Weights of a small GPT-style language model, trained from scratch on English Wikipedia: 111M parameters.
Each number is 128 + 24 x the weight over its row's rms, rounded and kept within 0 to 255. Layers, rows and columns count from 0. Numbers have three digits each. The size before them is the row's rms in percent of the matrix's.

# layer 6 MLP up, 3328x832, rms 0.0232, rows 1597-1703, columns 384-447
092:083141114126122103106159112148116096108113137111133099127143130154124130128139167117117136162151127113144165116097160149164129122143125116103087129140092124097142110153155087096131164107126143
094:201080102124122117120147107149117126101138082116136149109150148081156169114169122167120106117107168162152180121125125140161149127104144115110151132124105107148119142174145165152139135136138090
104:127148101087124154140145125124138151109120114141148130129104123145121092107150106124196126126118137113140151120143095128111142134117168102116155155132119140091120106145159143140102107096123091
102:097127124090133130126110149141101182141122127094130109114138139155135120112101153148149143131152131119168113101135151123153140123133125115158080144159128125135128104149138150081115092105098108
097:145141099110104167118111088134109123124117096091131129140105136119154147105096165158126120133106151098126133101118118110084113148149089126107109132095132135136160085128127129102111103175161118
098:107148124165098111136142132124138108053077130092136121119150140128114138092083161099153152113160146141092154092129100132133085145133151121103134135138128101118154117146104109189111147118153155
098:125151116125104128117138115140090151098097068148137147145110129075134135102121151110169082115153131147181122116154101124164071131126142155155142124111142146114108123113151111196117099104115140
102:143153107152130130118167104113144149143081112144125126148178166177130121119126104143134164154096081137141157126123166122158157106100137163133144150146158117165166093118150156100129131154139104
106:107150117134162158132099119140098131115100130134119116141156120132153145124109129149115177093125126106098146160121105107118114127114139158136108091148098080125172124108169179161101137114090135
098:170134112138119158090108082105111157138111132130141123115121172113150134110133171147076131145142148104087103101103128145096125175131101162108110131132065149096131128155128119116129124074114134
124:126162116136141121108114100091095108095103117111151113130084190171133112131161134082143079100137137157110124099103151128126134148132151121138175127149109103146121087138112086135131095127115112
096:153172127153122165140135161137128100114114103136103154162147130130185111145107146103111169110170142113136130112135107149146153084109116172108123140114142136124147133139130136167125146093158073
115:150119137080117165121097076129139159122122167087115133168126121085150121079167132114110123157144141152170137134094133087110124188139108104090155104132148141083124090093121135138129122170144116
101:181139152155127105092134102142095099137114195116121154140121149137147119138156101130123144106128089150095151142125128137122181141137155137132099140137105109133100131142143134152101107121121135
098:126141108151090144109091093128116104125143070142138151120102168154143130115129128094143142116128118152111126147155100148130127121132109127136113145136125107155197157119141128101113154108089139
101:134110150116105154096130101143116150127072111104193126146165159112129145151142105101091153123087089108129152141138146118119084133115125146164141103126075124145136139104161122086127089087086133
099:137125164095096133111108138183099091118140098127131118165111121100147153157160117109151097103128083124165130178100152124126149125144152131129134135145150097154135087182113101125128144139081088
098:138160112084172136104116099108161143148124143140147114141166099096160138091104107148143093136147110164156104175107167131143131152143140152116071081131119126138165120142108104139170105105090117
100:086112153141135115158154069140112123130178125128156145142159142108156112121123108123120098160105109134116145130106072112124108140079119104137096127193119115130165148125112148098092140081120127
092:120142136114155127102117128122141109120148127106110125142095160124083144121157163187126143126119155136122092116110122107123115141123174171077089136118149082109105125133113156121182123088084114
098:126117066098144139151087120132102108141118138127128187119168148107115170122143092110132146102160131151102152124114138129161097094102123154153072136080080154159132073133155168123147141127114162
101:131080144123090176142093110120123130066163141146198171172114134128138117127169148116151131076116175117100121098126164129132141099138173144106139115150143098091145145111134122150140092125121098
112:161103069102141106140099106138103135140119141090109139138136136126105137155132107105119135099102106130111145099118152080115143148155172084137130107160094111151145163098125146126117138163145111
101:145180094105138140140121118063130117174142130123105134123109080113152100138146150143121108137128107146130132137090140139091209137132115159123110128141146122130104115139129114146115155138151118
101:137103109160172101134098139111122120111141114118143145144142097165156152133140148157131162098168150141123130171110108110135119123158137124100155125135138134150119125113141131120145123095141068
092:088140087119134132089131130099109094167131068107165110118152175110146166132186138132133118144156114124107107129085106125114113137117151126121143165102115105131135104138140152106167118132116096
110:146127077158102113130126108103106083111179117145140122135116097161113158063104148133125103093107161144139153157079127119156126152134162122085151157143112124109152121109180145149108141133156115
105:143154125128172121125147093127134115139099167134126155171132110125135098119192164130149132120155142135161171135141128079079161118124111138100144131132100095145120110149149153165127108118119126
103:179184116078095108105123103162155133124162139130141125141135125121129082163146125128118137134126132118140105125160121172132138109131131145138120124144105123081163098132145170158075121118110107
103:133150098120137130117112112121182133137182108091126135111111160134147126112168094071103107115112097158127118127092137128142149154114096159085153116122107146159172132140127187103174133106102144
109:088128116098097126132123091140152102106117114104157131190147144145122129122077140127136142102143106145108157162113142181154175135082161126120134150141174113153137071151126115138092104112089105
104:166147169141166137146136119115143131143071153114148120136154129118141133102144150130130133077147137157137178095128142130134126126115110138108124129126122140064128151125129125116127126165139123
101:143148136111157136124083132136164125123086138097087104146107146118173111109114112118152137123136127112141122111127119133108146105118177152115069141165127091115161083097119121130113100114135155
106:128101137093123148099125093126113131157107084118145119121106117135135156106125099105169105151111130159178159185146095136118130117106153155108090106152095062169111109098144132121107091171134112
102:120072120131162153126123151131108127089134149064122116184130142104148161106090119136148132122140132139144128128143111166129125153151186112109091197163122127141146088144120122149126109190133136
102:119142092120120171099129121120142147145137129141156109130105125117090089132156148119131130140093127155106128101100165093087098079134120168128112153165119146094117113095155137111139147138131153
099:115166150097123151145088094143128135123150180086157132161089119130163135114139124106121168109191141144077161148109165122122105097124126120078147129167082130151110127118119129123127132122130159
098:138101105118130127129148131133141131159123125149099167166129145112111093147100128109154173104135085124129075089157118140156116132115163162119064109113112142189138131149123124136144144096117087
097:116115142084170158180124126157167131123120104106119123180138121132096123163111157154103111141125179111161125123127098118143185115120158107142108111112084130107100102155139148171141112108143104
107:096177121143137071084134084134136136109131109117128145128094205124159097091112150140122110158133121125138147147096144110124107131080118126127139165130160122093174149079186146140173108143136091
095:152102105120072117090168097131176123125152108140122094103146090098109127116172149117142125124119132129123172128116140127094114125133157136119116129161107153122122074161174139152143161128125149
110:131131109109095125107093137104163161103102137141096177138128144132172116138143152092153117140127106125116118136085125123082120131122099174149127113140116095102122163141154143086146175102132150
109:097142123097149124105130119158160149152106115065160153103145162161110123107161139145169081158098116114144093132114153116125163098087124159145158142156124083112148104136173130153144103160112133
104:149190098103109114098115130108134097170131096128124116113125137119089092132159157111118116136118122106141130150144124167120127135162132150097118163139131125088125119157134161158171160140105108
108:109095133103153170095147123113118109159089107083101130119121157127112109123106083113128115148124158152157145107097106119119143114145123145103098094113117093146127153131145122117150128119157118
093:126128099128146149146153080110099131102080174142140141137168130171130120127168131134127131113110136146113108078164113116178103135147134103182136120140130115127140084120099108134143132125112129
108:125165088131175129130142126144169109093130139135105163161123162146132119104140119129170151117127142158126157115103123159095075121128107132136150093116094088130165126095158136148156110189115105
098:149133106099117160143089086139086056097142104098165149127132101138097114096158121135088091144124117082124144175116115149140127124139157099165147145096111114124127128110153128115105131089161098
100:118090107124114127126153122103083105119144152128177147151134121125106124176131095103099132144109139119116165159138105149118111173123172162118144120127087151111132097137161127142136149127152103
105:131132133110151103153159140120132133118136106120118156124148124121163122155099124161124131138147136153108141106110114130114169159141110175099113138128071129104111148135122157143157121129127098
114:154141122104125146148110078102158104114149139116158122200166155081134128108135118146139133141150118188119163130096144160154116170117158142133124118187140110123119088090132129174150132135098099
095:156157116096139174099139120108095150065165132136091128128134091128132185162147120108082131120135116107124141161124119170132086167127146145144139138151111139130138100091153124114123107140119137
100:145132127095106094089080109119133122104143094111145146144173129094129118147155123099142128130132118167120097134131144107163144159112147105099101124162113120149129089106115147131133150143169118
096:128127094167143181104150118101123131128154164099125141158132111178151084141140127113138081111085138119127126160151165143144155171121101152131123153113140107088120147136136103108139110113126132
100:120109086121124113051098127113141120107122135119166128131117117130115148097141157139104084116113102124095102129114146144152160154115136121082083112135094142083143102114132212150112120113120150
092:101145108153133163143108103126088148131124105116106153161096129138123133074104101076145141122130089111111142092138135114090090132117133116109150118148106103125107087122132161156141118091076174
100:109098132141117157111109127165145109104134134100121151131140113093137139131152117112155129080150141107091120118096113139110150154091124139137110130131128120160130134138129143122134144102103099
105:153153109131125180141121106121116123093158136102132099103127148159160125104171133130104127115114157140133140126118104119123125148137146118097106089110082118112115111105119121101099106168115143
091:152114158152121114137126102117108141086120126083112151135173138154155102109177162147119141121158101153092149108108155167115128104125096130062135171143159093121099144116095128112126132097135123
096:117115130134114136133152110138181124179116168151108133139155130153139142141128140142129112115192125119125144163119108178140102105122103175123128152101128126073116111161130156120101112104115136
103:127171099091154098087149123089124158148132088107143124095147150153159121139146135126122133154142132154166123059125179148162105175116115131095157148087143114140159089135123152102100144129145128
099:164149141117074133136136109154136111131129132087140132136130136146083146100128105130105098109147104141155132115160134121071105096115108154095110162143124098095101132134128120080131086162164132
111:099114102083142142121116109078097136116126143127115120117146138157149113082149179126162114106141132116138134062099169091122151179113132168151114093131150095128148115149164152105137128137101094
100:115127089110163125123132095149129174124115140095158096151159126103104094113139114103126142138140124138113130101085134125124170126077121171126161130123116118105094117141136118133100128107071140
092:129091135114130146087133129117114140109124113126184140127130146110138103145088100081127133135133161139091173136106110121107161111132126124114129122090107137146148102122172087111139147128082133
106:115165132124154117124133088139118127097169129112115111110124157138137123123132126113141138139156082157174155178120150154155139100154140192082113144150094107107122152136132142146146113167108131
094:109153146123152103132126136128108144107129127158136155185134136127164120146175094130097091158177162158148115132116108126138158141087113150130145189119155112147109092112142127082103106131161107
102:122094120133139138095059097139129129118103105112165148094104109097143085089165135128117116137115098139153098096116126141123129117112127139110147158133101100150149089114149135139137123107106135
094:154160093130127134106094088113125105092186107151145121156162141140165121179177122165125131146162162155122146163090092168160156141151146118139147129148165144109145127114115112120156161113157120
108:127185174116117102098142126107130121120112129138167129154165108134125086158141147132099115121145148102149149101091125151127123129117142149082139147127080147089171124125122160098189120124052107
098:105131096110116118085169103180113157148110148136089177134118126133110122150159131119143147134164119131095161104141130121086113101132128115097113095157100115175117124098178104134102135103140156
092:148132126115151139103114108080097159119139111171134110102147143086118154106156080140114103140154114110108144146158130156154139142143139112120146150145136123142155161104121115156123131094090124
106:148171134100189101104102160155170133104139086101130126096141152126132121138107184117174102146133137144161165174128109108126119143128097135098124103153150139184117155098142156124137137147144094
095:113134110136097158132120145114177106082118163137107141136108146133161105127134121166116131109155143118146122097137161158138072156130133100081109122119133126178114093135128104092093167118132139
104:119096127097118129074108104184134129150134123119112135131106169134127138103116117131125154153118120162111156170116139181136144142090159134172108151154125126153157122131134166147108151160138094
107:151175095118159157149123117076129075111160111099110128142127137137120125139134133106148125129163122154124116133101130164084114107081135123144112096126120129083162107142131140124135131159109108
099:056117154144096138152135147147138110105133150082150153137097119160143148092149142122128133129136130123116115121119158137155170105126145151122098129157094119094098125153156132138123072124114131
104:122091099109115119153132128161129094120113099156104104121107120098150107157142138160082100065098129130136092155138116115178138131170159161117120120118127113149109122130117149116132095123140173
095:122111122110116086079115129121110121134143140150113119100139127115137161127122138135120134132119132189099127110137170127147153138176110118135081106155117122152140115110166131156125145164092168
098:120131078098156141134110085159086161124147098142104094168131115164104122107118181097118123152106108147109152167152125109157173141096193095132117129112134115115082124127154137110105128134144122
101:161120150130116090139115107142150124116132131130106135117124156180131112136122163129175114128130105125077121121160137100110126130134146106109103140116109146122110104136158103171166084113182143
101:120120116123114140113155134178173150175146099095143097165088100098128104120114112116173075085108117135146137164144156128123128128113132113153109089116105093099165106154098138102123097161165123
111:112164137137100119086116129158100129122121071115175106130111173150115115155166114165106139136102106155145136130095120127103138165114116112071153128162064110096112095094145146121126101184150125
105:117100130108110162114098108151142185119094145079153136156139115136169138126082175098148174109176114093126134134129097135126148109139135151081099131099125156156182082125114118147136105107147057
102:159100145114141127144144130102129146173097122111138160175146191184132152165130145160129111127108120167193142093095143111117098125118136157127188105164096124113103097102129103093154177158143115
098:147115129149167138168116143127162134092094162131137110109161108102102098132119125173181131146124132128146106161128121128130126166091101117141127137128113112087194167165125143140129098140124129
107:107146126125180160102125122129117108094136123115128122104077169111112120139150139136142098152093190152174138132133109141149137107116139139133165131151105147153137127139138160109117138137128133
102:136118149136135103115088154108092149148090117071112147151129140112182128068165137076160162098106139121080158108117137105163157153114153146124150133162087152124129157090147127141140110103128168
101:101149125136123101135114122122134115096150107092105156134146149127123145159179152149120133105121124143153108156103140162093107154158113106123119137144108143143094153112122175109104129160160116
105:151133095082116155106127087117123173149139146099161120127125117145116146124084146133141154137134143150107134117113157154149165132116173137102130139090091100125148122087115165123113104167105136
101:133109121120155152131166129104131129102118134123135098134116131115109160133129157112106156111132107135125128141087076116127116125082130155131124145119130106093136133119122110141153104111116117
096:121122134128165100120121129140169110125144117107122110151135155092119090096116127100131158085168124150126123096145157152134167099109121136134148153174102128100173128109156161151141116137147120
111:086180112111130120126127086110106106102143131152113113163128136131153116121153136157147134179131092150131147153104131138105169145117089119102156164147149096101154141135098158148167100113154129
111:102185127110137181133159104102132089152145099145145146162134149157162102165128133096149114137126174145151171101122118164112118130115103123122163128143113105135139130084133136149088108170179095
094:111139125109110156167151109136108077124080120128131151171093129153116125092125161129131167114155125118142148125153155141106173153139157171153178143146139120182115081097103156157097108144134114
089:164123086120122125122126160128125113124174121131146157101151175133141084144087171197138122093099149110136086129149182148109103109122117149121073086140116150122175107161135104117147111140145147
104:126109063130145066095155131127116083126129122141163128142161132108121149116069109181160119127135139172125158099106150108108148159099166180151099121184096120155153113119112129176117120095102112
097:105151094143112179141161105122120080125142137122136106122088106094136126123071090130122106172097114153146157126114148112143127085186143104096095139129149098150100136110141143103178132123122163
094:153142085170147138136103130126109137141105124146142107154137107082141104113151076142140131112142138151150139118119103162149119145174105170102152160109132111152129102132186133117140144118093128
097:171162136140130105104163116133173136129123155146174136145092139105110116094092159154126132166144101134151113111101144147128130150105108139122129152122158143134169109083154121137127134187074158
102:106091112145145101156083114150111091138120123106138141073130174153118113117139106100122107113117155172142131112142118110169125128167138115143160158166099119125158135093115100111136117142165119
096:124182153108136143072116101130119104157124114131173140101131161156151120079048121136082111103114130127112144139129131114118126154072148159120135153122075121136149136121126090125112138145097147
105:123073095099080104146139075113142137136117078110153121123143147151123134133087144158112136119093135152085135149112150143131101119092170112088054151132157100154153112131100161160109088135094084
101:129066077118095147139130148167116124096107117108132116118111165165134106119169109126133126095139125109141161166124082087130134098112098142162168128141115102094117105153125125107146133159121126
097:133094127107110156116121132141126116114118123108152126112067128133145105143155124140136126138125111126177144141133099115144156141122115174138154139179135150115145110169100134116161140091138140
099:117106149093115112147142142150107151115089133115145130150157116124106106143121139137147147146152136146123147132117111142165143157116126143095122126148144099097122092122147105137130147128056092
096:150138104131101125158153107140144184176170109164144170136097103155114113131070151100159081142106143136123104136179125167118145112161112130151127131101121108083117116130147156167101119127080148
# layer 6 MLP down (transposed), 3328x832, rms 0.0187, rows 1597-1703, columns 384-447
102:109110168137134133155124102092164117133123158140068133114125151142159132111166127064149134157157131141160140161115131159147137106131149170141132125094154183100122118103117139126107116132112138
099:165119135189087130146111172129077133138134134118114159173095164111123167155105156102077115160117140081113124114104116169074090124131095124113134131112118142066162085153153158125089142145144140
101:123131080072135084104119128096100131154127105105158116118146083125151107154115105127095142121118072138083104060102095097159132111117119139148115151111129144137134124161154181113166124110155119
090:115106132090115133090157142121110157116091102087140145121103133093103148138133146128089175136115142132146101131125111117099153173148091126133154123111142109098142141103121117096090139148121090
099:111168130143096115134136070099162150137115134151101149135145081175160121150117142083117109123155141123089146128144153125150117178180111136121108104144157192150130127126089114148125144169160095
101:148106091095143112112134082153112147115118149152163115128094100121117157141144139148103125165111148128116134147165090136099083141126125100103149124155129156100102144153091092129134152147114095
096:149148169086113141074161125178080155123103172105150121133129118086164145109120093157122090077070128148121137097112106106116132145125110140140140120127120134141182127162142097145096159080131143
113:134133112125113102146106144116110126148109127164120147139092165083139119139131135120054134119103135117131131106090127134133141090146137121106165086142082129136075147115121137133139125179120125
093:151120159141146112103128127102147126151147121087153131121138138129111169117167148154132113127106145116141127107137109133159131146104121152125129108122128028147110121139147129147133141108118116
096:129131125124128091098162147117120122109147118103110141127148171128120116090148142084149140113116159120163047164141132151148083123134161097129125131133119161184161145148117192117120162138136106
118:140107131134140131189125155117108117141098122171147155124124117150138126130157136115128097068115080161121154105162119144107126129161127057125099136122103131126139155121110096108117142135142144
090:099145083103171110109155116184202151133144138113146160146127158110126175081161104157101104124128158115153095099084124116137163123132138131121115114107109159125155125120103193110117099094109139
094:136174142151152160116102158113081159128150105102120095106105139153114088110137164101099079122096136118168110101143185110137118125107113113163133138145123174114143160116143128117123103131120126
107:163124140142111093102125116092122130134153109080136167174145125091179113103123092108142137101125138107111114149151145108167138146162152175122126125102123126140131175133167099107126156115135165
106:114120130160118115088122144128124135151150134163118126087113090135133137132109148115187109134120071145119148137092120164158095157166151143122105154128149131132119112109110122153136120122126155
108:086073111162123113126137124155080140092135171125180091151130127100140071159157115155159142133114149168173140122128137144074131118142104116158131108146121143147083102092142083091126142124113123
098:150085129203091072101161104112131136110074140115114082109116099138149108077152132134080121140150102135081177113101089110117154104120191096145128171078094142148102091140123148142109139131146147
100:141097166133124155124106109156134151126114159146158124165147135117147170133130166149100101121144126168117164123147109117153123129135154115122168118142158142151141159113127144116157160132110146
102:113108155126104100155148154155108121103124154090128149122126112127073145107078146097123136113138138123115101119135115138123084112126131126173127142110121179167149116109134179157136090114105135
095:125120154152115144114095133118147151148129171126101123089149134121152105129152089129149149079142115107121115133128109159146157137106115121117171114122152112127129129145112148155124099136121123
103:129126173081113128112105159119105115090111140135120102123109150116164098150114157101138151154150155114147125123122099140071171098118078143119148122114167175113178130156094130124116159119118146
106:134076129135136152087133142156117111118108119115118082083109116095111122150118123167099150125170138086160164152112063156130108122133124120136112130138139156126162127126115149133138138096108134
102:135125101135134139087113133110177132126158140160122139115139139162116134131106122132105112123138145139125146134149126144150120108098129097172135140141128140112095188139098149146122149153143142
101:069094108138172136117158115178097162115145150107121122112137133145132131126090116147144140103132080150127110128124144127132115144149132121135101154139053120180167097173102118161127150112109129
102:117117145139105088110142122128114086113133112137145156145109144132128131127103139118102127128150132097113154094160115175156099128100122147168135110105092117127115092135094090086112116119148124
100:148100142137145145135138113159134145114118109097059108123084155085164114162150123124093128111144126140126115138164167119154145158161163088106125133124129132117133120139154114126165151156135193
095:164147098096169111138129130134154130055078121146115125143143134125123122071104158128103136123118093120119124154133187125135084144071092093108120193163120109141137170120144161128113085108167116
113:136130121099135096085098185150141111090125098128126101136112117071123146120107134109126106088122150089143139152108145157068138138095157167092172132143140103138081159119130073079127102149142124
099:113151086152139130150178106205155186110100098125127143113097170155154129132139125127124152096166123120130088152134092114123107110091168135084071089115100112148132087116100123118109128137114093
103:121093154147121080168118119142143118156134124124148132103165142138145171124106082140106128136086117138153100092143098149111154145141105120140100129127085134099097100121194094131146150098173101
110:143117149186089179178138130148138132155061122097115149142147151133160095166121136088102115116122152126126163140113127107092127081115136155136111118107177190116138138150113124118154113098102185
090:139122094181158090140133137101119130121113137159147123149067147095132110132123135168150120117100138124116164136142149132123101174150165113147149105130118158112127150165107115177155153181152132
117:132151133137175086118063132117130113127119118098130132098100132144147128160116138099080134128122122150156113147123135093119119116152169114107155124106114113145094161111115119125159138122124138
097:107135113126157136145122079126124130146136160132103129131131135126113173127142128123143158081121127108146144145126146096184122122152145140097169100095136123130118145162099065090116124090134150
106:143144146171110128134150119123151141124121160140108166160162147099175117180133125131124135117088115139105159123127130116128167132132125140135144092121098159131134136103083176084125172109130182
096:092134168129185105112106100102154113120133118112110143119100101140124115119150174116139091129128165127130144080127110165165141114106136120144108116092146136128131161155068118097160127142122128
107:139126105120130126159129129166128116107127096140165082134162154106117135143096095125107137152105103172134121125112100113125163167105139117076146101068124127108112103128158107097097103118098134
099:111152116160138132158135138143111105137066126135149134126127157129130173167086131143090151110152140129123141100109102110118132129127119115104179134161103142146104144144113119124110094105124095
095:107129167118120142113120144124098135171110108089101106116104110148116094153120108120120137084138117146133162147134131053120176115137083138135114103125134191108124115124136136157139107158109128
083:110127154148127132160118106142130097113163119163153094120104101122120120154135147069072115163150131146143061115153163146084111120123117144093135111127144242089143125109146123125133126114159132
105:165079154118145118155111067145155124141115139164146156124175118108089134153142165138104085159146096119142086127095136144115102138157108126193117110109132139102124121106147138125127138161075077
113:137145107158162110161141116137143139127105150117135174123144135125120157099145123075117125126146094113172111145121055087126117144131150167169138140172146132118156108085107107144137153121141135
107:104122131116141167132140108107135155130151162129138129102149114136117143125130138133112162095135093125097113154111082159108134176062166109107088136095135133079134170156123143137130120093139106
096:179135130151094115089142154101169156138124116156154087125153128126114116173148141092107122115126097111158135157122172118133105159117126130141140146138185110151142137092119142135112143137158137
107:122187122115135119182132149099152147121104154136153085115170124110115139130093110126136128140164170106156072134100112136108132106154125099124121159175136115091127113107128082133149115136136144
092:156150117138161131142164137176129122138122138136131093129118111114147114106123166139119118133152113128098116107138150095121122127165098140102099137083114127138116136158109129094127109102095098
100:181131133107112129127089137119118111123119115128130149148119150136144161126129186099181130131117139099096104110137110134092113128131133123172118136128126083097128120148099144142130119075121109
106:160115143138177124152129096118118094160149138161137111109143144133150107165102127149141114147106135127151145154112110116115167157137134141108134107154130104190120126106121137131129101141108143
089:130093128111135160128118127048139110140130141132142116130166131143124083121135136123170111138127132119104104132113118095117107122114126100100116154096137136118155149118127114125135168086104097
098:128104137102179137120138106130092138142157154142151121118101111095148127117138134090149151130163097120121130146151105159119062084171110110146150083120130115137120153101113157187152142150129122
103:089165126115131145118093142126127140091120104118094144160139136094113127137130058121121124118106152094130160118174116118132162101106118167194085126169131130143136155090115122141093136143102157
092:097122123106125083127138127127151105119093133124124130134155157151108133113126107143169109115110162149179114116125125116122133146112112122138134156132140145110126169133130103159129155132113157
091:118117131100112136156125139099109126101107161151094134147107080109120128111131144123106097122112148128109059086148117151093117165142172101133094138129137085146115083094118093120143139107144133
109:130100129105148180080129138087177151130114107119147142146139153149142135143138136121102106143121142076138114097124157098103129130133136141131141083170106136090118126134171147120150087152111141
109:121108160162102131107117119138125106129127112103121148123144123124144118124097142160158135052126101135138148155140124153087119146175090097141156092115121113172092116135107141183134103135083103
091:098127167128124159109181125123148122120078122162146152121103110129109109164103162141096131159145121139111136141171114105111150113092149144141083143120146132154076132111124103103167130136149133
107:110156159133129096166144104135158128125133099121118130155111123109126098163123093089123127093137139122116141083138162112183120128108172098127137089120123075120139135138177134134137158115141135
096:128126111113119129113067124148139168109099146137089154135178125122123125148147129134106144107107160132098082127098130123163058118128129123129120072123120158149157084134128144143150111115166154
106:135122145081115113121117132165134144121144118074128163132114106108153133170106128146156126071157087118144132125097085115099134159153170169108161127126143159143134116111161119146136135161139144
090:124110113123141116144127156108128139123124150116085151120125122142141106149113185113140101127118163099105108106141130113128151109141110136150149106068143255108149123144132156121148152156096126
111:119156124152129122117152125156103159125112123118145165140123145129080112131125158131139111165114123184138125170125117129151142174103124109106109134109105083148130104135166106122143094139086153
112:127141144122145109094100156119079117161141122161138086154097135115171147126063146126125092111149103115175136145099159136108105092132096166122101055135105029172124140127091115126110135118136135
109:109167125102133129115143122131095090104132084103150105137139121138180122122143173140117138164096156123155118126131134095132092173076139156170115127118155090144117144088144151141109124147144081
091:165129135106113142127145095113113129141140171100176124120142141134114101129172112148114143147093136126146105068151175155132107130138140139162108158116149185132143119162098122147145117147091135
096:100167131102125122117114123112123111148121096105107105181139127134156197136150092123121147123159105106099144154159095111152100111136139150116143140128114154130141107130120116121140118114157127
100:101082134146149112146111093147112118101140095165119139112143166160143090165127146138142160114082152115134120066136126142141122109124146130140142128134129136088096143120104115103108136124163155
107:146157118137114107078153164180103114112139108082163104105116145131135145157138080145129097141147133145120150147135154123162128135160136159067108115069109189158120124150198109137147114146137133
097:155085149125114119122116126111139129088107159164130160163108123149132070115126112132107115101094134118130105148130151131088102155133123169159104098119162132127140138112113149132144100134086153
096:116147102115121133177126137099120167113102156106123131127108125140148116115039177084093136181114117107157111136152091156085138141114122094115112108124150120167126081078137140098117112141117111
100:123119147135141151123094121104173097115165113100100169124168152147123141132143220115144142151097137108118089100154104141094130111118177137147125163090109174108148139154143149141115147100090072
101:115127174145085164145084121131106147139135096117143130130124136122115184128175104127155158178106132127079122070121124151117129171144079103103160156127150111111135123099089125089140124139079160
105:160099105073176116141118141121105146116131149182130116108113114144137103160151159121094150134094098115140159149116129133116148138154117127175124079124113126105138088127101127100120098178138135
106:113120150162175170117103171144107149112161158140125089131134154133093135131148125115091147117109151117152137132108112078075157132117135171115153098108130172088109126127128116132141131129105123
107:167156132102112100105124170137134093138125114115108158114122143162136154114129142089103126142145105142105145171139149116155155133109148152129096151136166115135112131096142115099108089119150107
097:104140140191137121132168130067094119080117172120123176122156167138162130131148105122132172115136146124119089109149114089143135115095180117150116169150103150106159134091163135117125130122154116
106:137088161147092139127149092107143114109131158118115114127146127076109143136160176139145133145162103137123140138172129107119114083099109126119100149164188110128103126131106146119101074147126178
092:197121087169121118126113136099146125164165129136136122149137152120150124105123103154138166156133154095089143176127158108128096130125138076139147128113121161157111173104106138114147138144150138
091:168161160098108171104133151109119143100145174121141128087162166083144113134147156123142111124115167119164089120132133128110100124125149146128140139169162126161159155149112130142114130143140115
097:153121164122114138121132124109154169128119148158155106140098105106171151134088130120188086137160098112167143144119105112101133146102121096185153080122099131105076171116107084131131136141138108
099:057090153114144103124159139086143138154152182113127108118150146105090127121093094139105101096147113152102132158096123124110095084119129139118154146135117136161133182118087117082132167130119132
097:125144163111130133091131152127107112142107135100147120136153143096122142110137123110136109114124132110137119129105147104092171146110101111103120137107115152130127133135130134116126121111093129
098:169140153119129121147145106144137124135128114156122170120149129137121114107117096155154102156121111115123116105126139141144129098184146137101069165166150108115168158143143148138168121163128128
097:101086130144109153152110134148129114160131099126125102126090105135129100114119096100096127126095081129142115093153130154169151152107116154140103161132197176139147085115141130083124143133089124
086:116088168084125108158155115116159111123143162137130133129130121104099099105204141131152117138148141111131112140128129126119067118140120130162174125141083192138112134123153103115142169137119114
099:120126083130097125091101080140155065100111152130144116133119119142111136112125152158145159107118144130165170152101113150146118136128143146134166167120141117109142132105177120107118099179112113
101:172077155105107136089107132186153164133140078152141129185100137123151114159150129136136095119136163182079141110105094117113143147132152127113147169194121141140107098156149066139174162099135142
094:116165124177145141123117161118114084154109149108148156086091120123140122146104127153128106138124151150102116115099077144133090117096097126083131136105117152114154126130119157111098136131148134
091:202130142076108103124130140144148139132132148110117111142117109118146097125114182112129124151164158156135146125110143122166151099115079111137109158122114168173145166132120093119159162184153118
087:098119121149121141100114117114102118161147137168100072080114143154112099119101132156115058145138126161144121147136124152104187147098111103141108161132169174153108203130156129101132123101140141
092:114142139109136109132120159145159124098069147149118133121138162121104100108126121113149165086112106139142092123123110126128105148107120121134145121149133129100149121131109099125159136108143139
105:128191160109107119114150181124138166140103076112132127120111154113141162154109123156141107120130122144103130120100159129068143141119111125102142109051154113119125135100089144123100163151171107
103:131131152146104113134143065157076140121120126157143104165161115077169110138128091122135152127114113140142136134127123127144135109138131102098143148128138088128160128136099123116121086150128117
099:157128130111162123123143110113141113109155101130160160115121116152170170152137113134123134118155118084127147099117128146147111133115114103131117185127152153114123113094127099127089123122134150
103:104117138142140205120074133074149105113166147094129166162121105093130122140131145106148176093127121122098169094165080138094118117168138129120102116096121162098178116134132107191130126161151133
105:116132114149143148157122125125142156077117129121129158118168068094081116169118119118103123138106140133113115140120116091128140135113140136162147105140096149149135133161182105092161115124136142
088:148128162141145150133105126168113123136188137119139147170110118142153138141124137111135142184151121090148119134118182118149155114182140138107092196110146139149132080093172113153127137150136102
120:167117093136105089124173123151108153101117140076089144134168106105111143122142139117133136135148133101163120149117095139143138117190107127133085083138081079126120150146137111115114141113136181
094:098116111123129130092141148120141157129083102139114134138130160135132176140117154128145121116139175083168120172120109134145075131094141113141152133115103121113121156109096145156096131130116133
081:108150175109129145144143113161141123133140147112119117128137109175113123098115134148144115104135104193168132149111123114167130119159152128143142108103119206132113088132138093104109147122154094
108:119143175135128167132161126142151118125138128130116118145151132144142129126115124195123109109150109142116111141153141110142109138107169140120150085106138110141115123126171116150089115144092133
100:166108102119148153113149087150119126130132125122137110129146132149126169124108124127162147134116097112117161095121145165131155110151123137102148095122124162088130111084134125124089166127133124
105:085118108120156138148087117099157112118118134110102107111129108077122118142170121104189125127141122056152117109136120101148154104180164089126119104100119157128142141118156123133101166136110110
102:103134165165138113104133148156169135107111107181092146101105120111143097123186155104139102171135139129115089139119143143166103135134081107127202153127116126123108129190128058145137149098123147
110:146104085126084122108120142128154146132117148148117154167162142111104146117127096102106101100120148130107117182134098137126117166136148097097134129144151115174127153106127125111097121127121120
087:131138141153096128108136082133166108180169124113161139136128128149159145161146160117082117114101155140156127094153086145139080092130139151131152098143136156115141101139097112123160104103110157
101:129165145164159142139098158159138136096137138155094130116163117132107163126137118135158129132172126110115144132131129143104085107095135148101142137125144125118154130124138137137105123156054118
102:112141121089169137163157139120146138092140142111152136155157148086113142160186149100115114134136113134091137129136119100113147181108142146039123133116124117120124153129130077150098124139147097